From a checkpoint of a small transformer trained on Wikipedia.
Architecture: RMSNorm before each block, learned and rotary positions, no biases in attention or MLP.
Each number is 500 + 40 x the weight over its row's rms, rounded and kept within 0 to 999. Layers, rows and columns count from 0. Numbers have three digits each. The size before them is the row's rms in percent of the matrix's.

# layer 2 MLP gate, 704x256, rms 0.0496, rows 483-516, columns 128-191
111:569521491587485517508482566509462552482540500515494515477493477511426505588487486537490511482592491547477466498543506463499533589561544500499550479439454502473438508541525494459530455432518470
129:503504419445522459518483536498533547509522414508550556533498537501442496519522500548440466478517501541499486489529498545429542471472508533501466481526514565509459548456553558477550503449556528
108:553465525466513526468438538477489485473498460490579484497496427544515433479418438487528460455522528528425501521547479482446478457461436509512442528529521539524488536529492560524466514473511465
104:487436519521590516473517511512467497413503512504482493476507525473550531466496463534519492439489486494392410515536489528450467530515542539519450538485485507506397516525495550459502484474614498
123:549511469505503538505439452471580504506531503421487581540495441469531457485418472529500405487499487537480484451609525538428472460460518494570541542530426523440518446480455478497524481522491473
063:492517516526484542493563514524495500504523611491532522520477543527559510491498557489590507527471490519616522467502544453434493452593438512505499560498494565467490535454590448518472472529551420
110:502411470507527523495429446518501521509543540514412433509465407487428514482508482537514520515482450465474398473476589556526575516511516446561514532573511488556505512496545423512448557494531554
108:407512512568374509523485436517452491449489487524517581592492484570484504559475510539499558453498481542505485514500469550494443485547524505541494494482525536457503495488511537480515483577558510
110:597536442491480540481491519485520580466508459457501538519441482525457529540496489526494506501474470443432469560474540478487473528569531491473451456477510462535473495569498493486558493459485460
099:481533450482486557499497488546512534520528542524506514477431448491522462534514527531525412529460477554577427476502577538521529564394437499509534419464582515502488513527577511505537504547533572
087:433535538439527475526531476493439463497506528541520498530493512439523463491460473566529476594561483473567541423525558432501518536436450484494548528534529551441504481515502467536544508484509454
040:541512498547562551530516484506479493468463514545486507499447488496484521468489532498481545501463464568488556500490537574478490476486515465543530396514516471499429543505524561479501485535488460
099:504534521488471512381414505474479498520461539492546495480502452497518523435489488541479442544510446558508504517488475496504499498480524469557535484516474468566491469532490500583456446481518522
076:545442498461536446477552500461507484496468541596579509483516521505472521538477488511514573434521467437469490524551505410453448493582547528478519517505444544576522487454527477558505471521559521
129:483457445522507585467481574545516465394519501495444532541452470541430535435472461492483471513501516469514463470543436447453498473526428483458512538552552491484500463484524406447487491500517430
114:506510454529459559453409478534503469517490521477519545485483436522444446478464453533464462506487523530526444440469490524431516446453442482491474495510473505521477478542530529512532529508479490
079:536438509492460532477472482434497527502489513539447453489564506505464488468455573494554483438492529453429558548543497469475471508452446491458510562513549506466510387438515523564506539473531405
091:478503547544506446541442509519506449398433456549521501528511498458531517471491459416506472505556611496496526536506473497542453497534467383552516481481440516474567551505510459466487510523555536
095:513538551456524560463486548512564553531517570509497500523452464478492504546529461469488472494557545566494394414579562518449502476469489517587469525457459467426496466468499520503507471518509468
093:495471513486507511457472497501546526490463506542447428484398467495437530529522481488488550472516523522507422458488492435497463498470549506441524533478486465431513465538524492524473547455508541
114:515519558535395497456505455494521522484509607523462522511462448497548507520452504479585477499547429524524539505504519526516517506510487471507534583527509519487571454584453517509479505562516431
108:503479498483472490515441521504466495500439496510520527528430453551522510533515497507499545572558492465481536446471427539542490502460487497519472511467470546446458469537511545429519584493563521
127:462437522528546563569531520582569494542474465468515499479470502532508477458518502504536460499476534457458492527558507562437488521497461507501569554533494477475399468521530457546435483542568469
089:457506479451471528446462483523467433494559513477485433503476525528490490478453482447483527447603502420548497542528476475508480446541430509510446484566509488457479510535521490503451528564577485
091:521481573533493587491466541443507463504533500505433481543503487518511587540497424463477522493492494476494442534493554454516481491473578497504525546489537511414488532476551537456458486481561519
079:468515535526482522463506505516500481457565520454431501561453461487533437481493549494530533542540471532522530453486491516412477554491520517508507508561461498440422456562537525498543511520523440
047:412529482517471516510547506502513539532504525515493502481519458536468472552525485498543539454474515438513519527538473518507536517469480424474489548523578529592503384456582414482487493568460523
122:484514526476499535576548522515461484443503484546517563493477442509493523525387377523547434549471452543471470490440434527478503510477550483450549521455481567414435479468570453457476478467502499
098:537465470462463548636446540506475506490541526516491485472469470537551530543459465465500493449483477536489502486445443528546468480471474466545555498472424570432490459451567463456524420555497542
074:473514471424487478533485461449430552446494527595536541483513491484536499430488479543477524547457469508424524568461449471470501407510521530502404516503502464490514491492451541516488511442397461
103:521538475476487491449432572561548477439480557549474494502446499542473525510511484499551473460478473538441485512459570508471517486531485509458464483491452513505477506543538541550542529509473472
062:458483496482516407512480515563551416508513551563481498509498478520485501477502469528532489494529517504542516499507505519508480482564509478581462436549507496461522459474492477477507493456469476
118:486469569513553495491480491529461482532479561511475490460472475486513419553549405484513458521550522492487502487437496431515406512464464437483527486471513535527559516502492485513473602524557469
092:520507505447453492524452546485523501456455457396449469537566481511439541526466451508533487465515552560463517494481561502432517519408565537528489577492499504442407446518517524485544450488550522
# layer 2 MLP up, 704x256, rms 0.0476, rows 483-515, columns 128-191
114:512494473502511542544509475511539444514543555522586528472570573492586556512588501460517470444459438492473464563521549540508462468460497483511444552516507471548550456506471492555511462571503526
122:553533548541486484520516514443467479461448493472513451438469521513502530492574528485532571541466540477477502534570491514560498519500528502525502512496544389455489528580473523528458510529571458
107:452464550536473445440546520518479519562468512585465541498467488494499563549484528521531535523445489515498482388505539518527518536574534556425496435490575525541488475490545404572530497541472534
097:402455453503463480464464502500458545395515497390486526490524492534455467471503524457476447527417456473483476509452459531511585484524501522425571573506483535443467482487491536482445455558487538
123:597462468483558544515426500442553531508468528528501536500486498480531461499516490522510454490512432472420470489592510536483477476524507537558578585519441476483520500459449504544487456540478488
064:478516533508507509455561513537519502435498547536469570439437531485478499562510519483562459528488503562445429424501558520498518532520533463468502562485504465475524539518493449490497523502500577
111:455506491504541487512538412495450550539454506503459449482493447505468461510516449510482525554510472467412473426468511502567573528543519403519504513539487439473501492521475413499483462559527581
107:511518558543556480395462544555503541513507566558513450486484470505460514398481513487468500503494499509531486515520510447530537530463445519520530489534481471526497524574526458499477501434487483
106:513493547506469490439528470538566522512543495540530551487401527489434459574555532526464481456545511422457443517510562452495538526478563457460448450512535530528511535513469539552469586456436449
099:515531487534546417514561476565469523547446500499482490484516494480402441499536512503513478429506524490538476411444511482532527513543555485470475589499525526544470497527475437502521531480421523
088:481491529573549504567458511524499462519487535446547470521508490485531483566556485480424491522440540455556525437460458538502570563500532559516479486503495533480583476566431477497537451489484479
041:531499541486465444490473548466518538514542504516460501531530539529489507469422503517499494481486589496481533438489470422520487496533475471525444445379565457528491485462500556570455547547613494
095:512454529479506548475448529511441530562439506560550506439475496530548527507554498484451506571493517512516525515524487467526552466504573452525496547478471466517531486460510551497487439483510541
079:467506518549496455479449488504493540502494508480529513511540534457437459524486541578501455478522431438522544503545401529537519536552468482519534547502546542460457509447426514466474512568434421
127:398482443453526544477491549599527533458445523526501518549452482533446465434482455487527510502537569535512489459497503502500504525524503475462553539546503543465532491502516462407426436482542460
116:470523518495457507535501465585573489525557561547468463508515482515561540456464526432542522462458479467496464475554486476519540483459521481489535525535522552478515445538478417511479493547520539
080:536473511455482540526541521477547545540492475504477483532466494478528494514554475490487389456497463465508446478498542497444518556537525489551511508517530462554488535491441493516532562453467473
094:474465529520479505478471541514452455435570585495499460500518470488542541463479468500505440500532509538495503541496455461512517497506468475535548505489489570469508511443514541515485433492440542
095:447503501488465465534544493430450528492525454472490504473513553464509515455508447421515561506459505456500549550486482485537466509578565517475599572561511545456544516530502546493443503504541427
094:517503514490521457448450540527586463404560547487481564552547534500548483522494496522501495486552509528486512508508502491516475543562510452558484502519461519529476473541497468494502516509444522
113:433532465500511463531492476527466522495529414512481548550510519495499471478435496498459531440464567479538461443474447478447497530540493507501492403498512516472465475484543401427529459473489537
104:512468503450501533550498502489468512505533459466539450448509530480478492498499523465535497477404510570471453445518523571512570510493443427499533502529500489606523468480537505551500509494480444
126:460473531473510559583558471505564501545483486482545501490468479569537463478522537472517429491466537414485478528568491576446467493549460523502550561560510427479404471462492420460500506516532519
082:518522526602490528454535458533540553536475542515524577536498469486501545479461483537535448509472523526515447424491485571464499597515487514428531454480540555541490482454514467513504518465485503
094:512559528506475568477502533503482488502505534453500496503488508497431571539509483454489555393505571546545433478464491508535516480482604473431434520471518526517501557549494485516506493562495513
074:475516435554462596547567526540483510567540568446480521540492562500520388515500515531456528519530456515498507486614497558495540474514527508477549506570500509538535497483467394545496497439518457
050:448459446415446489494530450540498488466526434407496487461498473514444479472513520447509462509443489456514397483581512439461539452483455504512492528522534534485506602483492509479540447507448463
120:503509492513456452410445499529521474564483519519481456528492526513525488468543587445442530425527507471460512466564493457495485489509475551536467482617501471538504503533448503580516550532527482
086:488532643570457506443553488559493486440587481528454472581533509454544446504465442456505493479486486458561520496582457466483555509518523492523526488560561504484479424509429490476478545471507486
076:571483520578530457490540577479490512479500540460450522499507473554514491594516443534458474466530492453461450491488488457553509508568503482497480517527498540476509457455470542437496583547534562
103:442515498522479571461611394493466528533523448472532496574480501548495492570518448504503526525479553419565531510496509510493478572481545488512523522497509452560529488523444457441488459468493531
060:506516504500523540483441475498482454519511440507529429453483489488421480526452406455520497400542537470527489537521517473516505488500542490494424463407494489501491538464511462528467524491443580
116:485466442479457509525515541473534515469492458489528460524540483485490561448463577481485513461489428519482501515582532566481573432546515556544464516541492484513418522529501470478538453561436506
# layer 2 MLP down (transposed), 704x256, rms 0.0438, rows 483-515, columns 128-191
107:511529436464527549544441497441496525520500509497497515448519508476484519542503511430507519438471499496518442531520527526555499482468546540435524524523510481480493392473476552515434501547530477
115:501422432497494461456502493469508502523480496448503559519487523508545497525462512489519464452482462541522477523435509466445516492501521497513466532498462578517525521451531443505484505512492532
107:569457516559479490400519541518469501567457466549474509474448440513458506535463452523540532525481455493489460407510536526481508522515536478444416493422494571569464465557537443518466472537470488
102:537475476478492513504516573511501566500519475518538502488551438452464519523476547534473449469561455523440487559496521518454511568457500507487515482410504459448501535516463474492506548516452490
114:546493520470529569527451491505516519491520472552494543487467505494529498526496510487495492533427470491501439461566445491441480439541506500470482551491484466437526484495505506588465477572428520
064:438547438531483488493552519492468497565490482528553459434468493570467443481485524526518507469411500484494467516479530537541526529503439510479522534550457571507509511525487437469513554563492527
111:479467425534568497524468470458478497540497422464484457482493459442512476458487508498480527551527498499535475487508510490482497527530614486513511522543523522434492432495488459520559480528508565
110:492475575571452519487442516516479574538514516525466470514462466472494541530478454487518504476506497477558525511461462534526526498462546529525486529468435507492483426560528507449447518424537447
109:574444477526504534426433483486454520501553551560479514534460473458507548501452525550509476427513488439456493527500504447497505523510471490509457524529615539470523493475523516487515513441479536
104:486407573498501516479465471540463508554523442483544405545546489545535502540465529531472506504613529423535478524500428480469558534594503462466445490522509403518488437521466511575465534526523484
095:543494462425439512504527519512499526510441492464509448443489520501527424501461536579517507541525480575530509556478442460530494512518464519555518510584431532491528441518493526530506503479454459
035:548568483472457505516502560516500537451497543483538462510537459521500447458499446510509468471470538542464537558454476461501415511505506521465521505497500412523580546437476555515534583522498573
097:601487543487466541544516525505466489501484473536474500521526483523532583527559472450512530493481518481491459516495546494489535531484456529510513499534529464443531530450479457492489468535432488
079:473472464458564496519495532455486505495558503505565433481483497575486526494455530493507437439574445535515492444476495504426469507486488485532486488527463540506504512595463476454585464556510541
118:431431435508542514480509574542489478466508458523534490463427538543479518522544503487483485505459547505527512464528419480400513484540527487476519458518459408435550478414565496471504433482503472
117:485505486473469478524457495564556488469478540524521557527468435470486554486447496505550516475478489503535400491577495505459516475540494484508480482503485514480479465545479461539536496572525531
082:473529503491555490555485422477499495481472476535546519477452424555516502508518516505464432445455445433511490429487531508487518556535455438427503525549470436558533484505476476490544526529481525
098:482567558407502484520466474479454529422518466489585478488433566503483512544505508484529502465489558546507545510480511498504546494540459433509512501520497499439542539465408474514546512504537485
099:445469493518409449465485509502441522498499502436508457459628488478564505487443536515503516548488492515470652494510515479507475543543527517464579553529516599507507508442497483496469533493575462
098:514511524503530533540431532536533508489533517518452491486536482453526407495500463566477526512524549569538547504506444476517515496506569492493486476466517528534443496494529533543458567540461459
106:476554507515452457481486442485531532496507478457489522518440500474487512522446513486519516485512452485539513504434461503491506560420476528454489506519476569458465493483508446475487452480470452
110:444542541524449548534460496521496473488541484460566410510538527445480458471452468460502488489466516548436527473511518529466580542463423503406511502528556465552550509552517498534471464494531523
115:542491545525534531500567540450541521552477474512509468465476555530523481502542503436493450500511491446478515477531459536442494480491531550429479486507513378438478537475538417468478498535548519
080:447557578517464490418507465537567545493551589496507509557537438577532523520532496533502515436549479507559487490501439526431434523572466503420464524497500499439460557482492450489434502548526435
095:501570517497464484498455505520513545435484558524531468468503513579482563554516525529470510469432494552520490503478518540437502478532560509525400567465537451559538509575476468586569607479503484
072:491523530511460487503528496526458506539545512501530449540497536462477513474487433553440586447508482496505484473583462496530486386477497499438544584571481376544575550469479380456477525469505497
048:524415457484485442480513547443521487482475444518481565472538472491480472532467478506465468571441535470528448490446532477502484506463500423521472490429456394496498479483478556508510479461496530
117:451505528534420507499431454540492520481463472499472476466511496473486534464478485518496532464545477524440498482497398527429497481463457513528482517543503514496447429449564542537499526448533530
088:509466475519448573501507526537494511444533466516530522535562512531506522569463475413511489458496502467448522502525466557516470480466471495533512537453459511454459468449539459505537550488469539
076:497546549516469484473543507481493570483448546543524480443520519464521450479402465487474512469527494517400536512414482502497490517511411479503508485513524504460466496475469577454516532565488507
104:547485498521441650462458458509502464507549514569553477565459479502491519486472530456500531506528557420509551466507515442528499456472472513503498513560482516503511415546508457450456472454498584
066:536446520556508463520521496522434534560513518551517613544483500479471527520416490545477494528524511539469486512473562489471494463488535548487406502519549508534515492498486552521468473504518502
108:457452380522515477531506496498516501484579500499516512443544471487458509501370499483470496501443519540485499452555471536401598537489533520476443430501490485485410465491515532476553469543470483